config.yaml
n_layer: 23
vocab_size: 2048
positions: "rope"
init_std_o: 0.0
optimizer: "soap_variant"
grad_clip: 2.0
Each number is 128 + 32 x the weight over its row's rms, rounded and kept within 0 to 255. Layers, rows and columns count from 0. The size above them is the row's rms in percent of the matrix's.

# layer 8 MLP up, 512x128, rms 0.264, rows 89-113, columns 64-127
size [ 95 107 101  99 103 111  95 100 108 100 107 100  97  89  97 108  90 110  87  94 106  98 113 100  95]
[[126 131  98 124 113  95 170  72 153 151 134 188 146 121  79 130 168 198 143 122 115 131 137  90 156 169 152 121 188 125 106  49  39  70 104 172 100 119  89 119  56 149  99  86 123 135 134 111 144 110 106 136 116 136 135 128 104  91 138 138 116  97 102 136]
 [109 104  94 125 124 143 127 167 172 137 112 171  84 105  31  76 108 185 169 171 127 103 142  71  80 147 138 154 149 141 136 127 116 147 147 194 124 163 171  68 132 144 124 111 144 125 144 124 107  61  84  98  95 143 155 113 149 155  99  82  77 142  87 116]
 [ 65 154 102 103 110  91 144  92 122 143  98  82  59 121 137 184  70 119  93 117 178 169 137 118 174 118 135 125 177 156 128 136 106 123  95 113 155 137  64 162 138 127 115 119 129 140 118 102 104 114 102 153 197  80 171 177 155 155 158 141  88 147 154 107]
 [ 45  80 115  70 156 135 140 147 145 149 140 196 110 133 113 109 119  95 107 202 126 117  55 134  60 122 127 118 120 138 143 104 112 206 123 106 124 126 127  75 125  96 145 122  87 101 121 146 156 174 148 141 136 111 130 157 119 114 102 170 159 102 115  94]
 [153 163 150 132 168 130 136 151 129 126 109 105 132  67 136 111 105 164 112 141 173  98 104 132 173  96 105 124 122 153 174  82 165 197  80 123 153  98 150  91 184 130  93 142 143 178  91 200  98 102 135  98 149 191  87 131 134 141 118 119 143  94 153 221]
 [134 145 166 126  82 112 136 154 116 115 152 137  95 168 106 105 101 117 105 140 161 132 157 191  99  98 132  75 165 150  60 156 150 123  99 148 145 158 128 113 101 157 162 180 113 107 134 138 100  92 105 122  38 123 110 171  81 104 142 113 114 142  67  81]
 [165 101  97  64 106 112 136 121 171 163 134  97 158 100 109 106 214 147 115  56 129  87 143 177 160 131  91 115  99 182 134 111 139 199 146  94  91 158 129 130 186 183  72 116  72  54  94 165 157 161 117 147 126 149 141 168 110 130 123 136 133 109 113 161]
 [ 53 121 150 119 127 177 132  93 163 126 179 145  74 114  64 132 160 100  35 118 158 161 118 192 113 158  65 121 129 111 123  96 153 100 148  99  69 157 141  95 103 102 155 115  79 127  83  77 164 100 124  83 150 149 154 153  83 177 134  44  86  71 153 147]
 [129 171 107 137 176 103 115 163 115 116 174 122 191  82  75 138 145  99 174 157  87 108  94 102 118 122 144 117 185 154 166 113  98 165 139  93 130 159 159  99 113 122 108 122 122 129 139 123 129  56 154  96 111 148 118 133 133 147 122 133 187 110 134  79]
 [149 170 168  75 144 169 124 161 113 142 117  86 131 150 108 154 119 143  90 102 115 137 157  90 131 104 126  67 126 204 169  49  58 148 106 119 138 122 204  82 141 133  80 173 166 121 100 138 156 163 101 105 153 158 150 104 137 158  76 135 171 116 133 113]
 [145 108 117 164 178 119 136 100 134 112 167 127 196 139 144 174  99 140 188 153 102 181 147 118  99 119 121 135 134 129 125 118 145 131 163  89 132 109 110 105 112 157 103 128 213 172  97 114  66  92 174 135 154 131 185  87  89 110 143 174  88 125  74  83]
 [151 126 131 153  72 132  84  90 105 130 172 106 118 200  85  84 103 185 132 100  78 117 134 122 146 114 117 122 129 106 163 140 190 129 115 137 129 140 115 124 111 164  63 133 166  85 146 111 132 109 128 159 141 143 114 116 150 142  88 149 100 107  37  60]
 [167  57  89 123 140 163 206 119 165 120 127 155  83 114 169 107 114 113  78 188  91 127 108 137 118  99  54 107 174  99 210  99 107 124 158 102 150  83 146 167  99 111 113 123 165 161 106 140 107 117 184 137 121  76 181 154 162 137 106  84 122 103 139 167]
 [ 76  93  77 119 166 119 111 127  77  98 134 126 124  81  98 115 109 131  94 156 154  64 138 145 167 138  99 112  93 174 169 139 109 129 143 132 106 124 107 141 151 184  69  95  99 196 105  97 170 152 196 132 112 166 134  99 164  90  99 138 140 130 184 115]
 [112 114  99 135 126 101 126 142 146 135 116 109  96  80 122 117  84 119 113 103 151 141  94  67 107 169 178 104 137 156  85 183 105 136 160 110  95 140 169 149 121  97 186 133  94 116 176 100 162 130  49 128 149 118 188 171 160 142 162 120 182 189 142 164]
 [ 95 152 101 114  98 191 132 109 133 111 163 166  90 124 133 127 144 113 100 170 115 122 103 156  96 127 119 131 227 117  90  83  98 101 100 122  91 204 125 137 172 110 151 139 144 130  90  58 121 116 154 120  98 119  92  86 114  93  85 103 158  99 156 127]
 [132 163 121 130  97  85 101  92 179  95 114 140 154 133 120 194 150 116 103 135 157 100 191 143 110 151 117 180  76 126 142 135  83 111  93  89 170  58 155 150 107 100  82  77 162 162 124 101  74  94 151 112 101 124 189  74 100 131 129 129 182 124  96 106]
 [147  74 155 108 124 156  82 144 168 133 100 171 108 160 117 119 122 141  39  77 173 127 112 136 131 170  93 195 167 177  37 118  76 112 104 120  98 112 120  67 150 135 106 151 152 147 100  68 113 151  60 118 118 122 195 146 117 127 122 137 131  95  63 118]
 [137 132  85 166 101 156 116 173  77  94 135  93 142 101 104 110  71 115 145 158  81 118 138 137 113  94 179 103 155 138 103 137 138  89 139  96 126 159 126 152 145 145 166 173 164 123 190 137  67 112 138  96  98 125 132 140 165 132 197  71 135 113 113  86]
 [138  90 133 100 123 107  97  92 135 109  80 186 146 103 151 131 113 117 126 104 107  82 126  77 132 102 142  74 235  88 100 113 121 192 105 150 117 183 132 188 150 102 128 109  70 176 110 132 146 147 155 105 115  77 129 123  44  92  97 174 133 170 155 123]
 [158 127 130 119 168 141 147  87 155 120 165 102 129 114  98 152 115 119 153 114 172 158 188  71 131 146 144 150 130 105 124  98 166 134 139 150 113 136 106 108  74 119 155 104 189  89  99  65 127 126 134 127 102 157  65 105 142 170 117 125 123 101 170  68]
 [171  82 130 172  40 101 123  84 131 116 182 106 134 134 105 136 179 137  56 117 162 160 161 146 119 121 155 144 186  69 147 130 130 150 128  70 146  70  97 138 139 132  65 129  59 107 129 111 129 125 126 142 168 108 113 152 127 158  74 129 111 124 176 126]
 [142 136 191 146  83 170 161 184 122  60 151  95 121 127 118 133 107 173 113 102  77 165 166  77 161 122 113  71 119  99  93 144 106 118 142 155 142  99 122 138 162 149  77 136 196  24 150 147 112 124 161 174 134 129 107 109 172 154  80 155 128 116  71 113]
 [ 96 147  86 133 107 145  94 110 141 134 187 147 181 103 103  83 125 156 127 153 103  90 121 114 113  85 129 146 103 124 142 132 143 134 112 109 126 125 201 159 106 121  87 125  87 134 117 128 122 237 135 142 139 110  89 151 155 109 140 133 161 147 167 111]
 [127 141 148 130 131 146 136 144 158 132 174  97  81  93 187 157 106 157  90 120 130 104 150 159 130 109  92 136  98 153  98 120 117 105 133  97 118 161 170 196 157  98 121 170 117 119 100 166 193 179 111 139 138 169 163  89 121 131 142 123 110 224  92  73]]
# layer 8 MLP down (transposed), 512x128, rms 0.251, rows 89-112, columns 64-127
size [106 101 105 100  98  93 111  95 112  90 111 105  89  95  98 100 102 100  95  95 100  98 101 104]
[[ 94 120 125 119 106 159 134 193 106 108 168 156 101 113  67 129  87 138 128 159 156  75 171 163 120 129  91 151 146  67 131 104 132 121 133 136 101 170 105 107  94 178 105  54 144 109 158 127 127 111 176 119 160 112  75 115 108 122 141 108 173 199 142 111]
 [108 119  90 124 139 106 168  95  82 122 103 161 140 138  82 163 140 123 144 131 128 122 122 142  75 117 108 136 107 104 119 127 156 154 112 115  58 132  93 101  85  40 175 132 123 147 138 140  98 148 179 108 101 103  73 121 115 122 109 126 180 133 235 130]
 [114 125 105 138 132 115  97 117 138 117  75  91 129 135 145 123 110 175 124  89 144 142 160 171 144 102 157  68 152  80 125 134 138 121 125 162 104 113 141 141 152 184 111  33 124  97 150 159 114 101 127 149 156 112 152  68 157 133 120 158 117 167 171  82]
 [143 102 150 104 134 111  81 107  96 109 120 139  94 121 196 133 111 130 120  98 136 132 134 161  39 105 153 153 120 168 140  60 174 136  79  95 111 136 157  96 156 135  95 130 191 152  96 109 143 123 150 134 121  63  93 112 146 107 142  92 119 142 155 116]
 [143 128 118  86 129  69 152 164 108  88 115 111 186 166 140 137 116 135  99 161 123 156 129 178  94 115  80  90  96 154 159 116 112 175 153 177 133 140 157 143  96 159 100  91 150 175 124  55  88  78  60 155 140 110 112 102  77 177 162 108 115 145  72  84]
 [100 103  98 155 167 133 180  88 126 132 129 147 200 144 160 100 128 159 132  79  85 103 185 158 114 151 147 135 129 108 141 131 118 130 130 114 134 130  87 145 123  86 145  83  85 121 104  85 160 160  73 121 165 122 118 134 162 151 128 190 112  93 156 122]
 [104 147  85 131  79 135 189 125 169 155 138  92 155 206 102 156 195 142 131 116 160 150 166 104 148 123 131  75 141  99 146 140  82 139 131 147 100 123 119  98 146 112  80 141 165  80  97 155 105  74 144 116 100  57 163 138 129 103 127 100 124 131 114 149]
 [110 210 134 162 139 118 116 147 109 155 204 133 109 125  87 159 130 168 129  99 141 113  88 175 138  95 134 139 118  87 104 166 113 113 140 159 119 111 123 163 109  50 180 200 111 138  46 174 140 105 109 133 148 146 138 118 127 101  74 186 106 125 103  66]
 [149  98  96 141 123 168  84 122 120 105 124 152 179 156 137 153 146 169 125 119 119 152 109  88 152 139 135 107  99 140 188 106 147  74 124  89 161 184  78  73  97 155 140  81 187 119 128  84 126  94 152 115  53 152 154 164 128 139 153 114 108  79  34 171]
 [142 104 137 135 133  74 109 116 126  80 139 154 166 147 110 119 160 120 157 130 195 132 118 138 116 145 151 143  87 143 123 200 132 111 178 140 138 165  85 162 124 115 199  77  55 120 142 169 111 131 117 107  74  92 132 133 127 168 219 166 143 123 203 136]
 [147 151 176  62 200 138  82 111  77 161  31 119 130 160 132 175 183 111 126 114 137 159 120 236 144 131 164 122 176  98 120 120 185 139 133 113  76  99 163  96 127 130 136 180 140  92 173 149  69 104 160 153 108 104 130  95 160 133 139 179 153 124 157 119]
 [131 136 156  71 189 105 140 177  97  84 122 120  98 224 139 185 143 167 118  93 125 132 168 119 100 123  89 123 136  56 146 123 148 130 134 108 181 124 115 165 135   9 111 128 149 169 122  78 135 109 144 130 128 102 122 122 123 176 153 192 188 144 117 122]
 [103 112 101 165 139  68 144 120 168 113 107 109 120 177 149 148 144 129 144 155  97 171 177  81 106 101 144 133 132 171 114 100  99 102 152  82 123 123 156  97  73  95 214 135  99 140 105 104 171 126 109 120 159  94 102  99 156 136 120 152  90 140 149 103]
 [112 110 132 127 134  98 152  25  77 147 142 132 162 104 121 115  70  87 113 190 154 123 107 145  90 108 170 153 157 140  82  97 102  40 108 161  93  80 119 185 185 105 164 127 153 133 138 140 142 103 163  61 134 111 163 167 105  86 135 141  91 139 147 170]
 [143 132 147 136 109 132 151 103 155 115  96  89 117  88 142 161  97 134 139 167 119 130 130 110 135 131  83 128 139  76 125 121 128 138 110 195 103  96 178 160 155 117 134 177 181 133 121 123 116 142 149 163 143 163  82 165  85  80 107 114 174 107 140  80]
 [119 133 134 116 171 100 156 166 118 106  92 138 109 101 138 116 166  97 138 121 112 135 179 195 118  95  92 179 137 131 171 128 159 132 107 163 148 116 168  84 138  87 186  73 198 112 154 150  70 114 169  39  83 143 125  60 177 185 119 125 148 157 171 152]
 [124  94 160 141  91 142 125 143 161 124 135 107 159 112 146 157 144 134 129 125 152 129 147 107  73  97  99 203 132 146 161 131  99  91 116 107  73  97 169  84 141 143 174 103 107 142 118  42  92 136 111 131 154 129 127 101 140 107 140 116 161 184 140  88]
 [123 166 147 109 135  90 159 107 108 108 100 109 130 105 125  71 194 182  93 138 120 143 127 150 137 123 137 195 149  56 141 172 177 106  92 118  72 103  92 108 135 217 145 131 151 167 148 129 138 102 137  96 105 136 123 159 188 119 150 116 220 112 132  91]
 [113 148 134  96 141 102 137 171 152  48 201 116 135 160  93 177 116 177 163 183 147 127  66 124 123 150  95 153 170 139  76 130 110  99 164 137 157 134 121 129 175 137  97 111  67 123 194 143  75 112 181 134 126 134 111 133 116 153 173 133 167 124 126 142]
 [161  82 102 105 142 124 138 111 167 148 151 120 134 125  83 179 154  42 179 134  90  99 141 121 153 124  68 120  82 146 198 122  90 138 143 121  94 175 190 100 133 107 123 195 142 175 156 100  74  73 106 100  89 138  97 144 183 109  93 124  92 154 173 122]
 [ 86 121 131 116 111 144 150 140 110  96  56 171 149 158 155  89 153 170 131 134 134 109 173  78 140  94 128 107 142 122 156 117 148 177 119 164 108 138 166 127 120 111 112 119 190 154  72 112 172 139 101 191 175 144 136 184 123 245 176 151 143 151 139 138]
 [ 85 102 101 106 122 126 125 158 122  84 117 109 188  82 163  97 165  99 180 155 122 101  77 101 172 107 151 155 127 127  80 101 125 141 122 134 152 140 155 138 126 151 118 184 121 187 100  95 188 184  85 141 124 145 126 100 155  86 102  81 136 137 129 174]
 [154 155 161  97 159 125  86  87 135  94 129 159 137 143 120 120 161 106 139 196 159 164  99 134  92 154  83 125 152 148  95 126 128 146 120 111 117 111 147 128 149  92 194 159 102 172 183 172 155 177 131 123 127 114 105 175 111 102 176  98 161  69 108 122]
 [148 133 141 139 151  96 171 124 100 114 144 131 127 135 135 166 177  98 111 145 119 126 133 124 169 128 145 132 118 129 132 103 134 127 103 122  96 138 160 136  99 102  45 154 205 140  94 149 159 140 136  86 136 130  66  93 114 136 153 134  94 115 125 122]]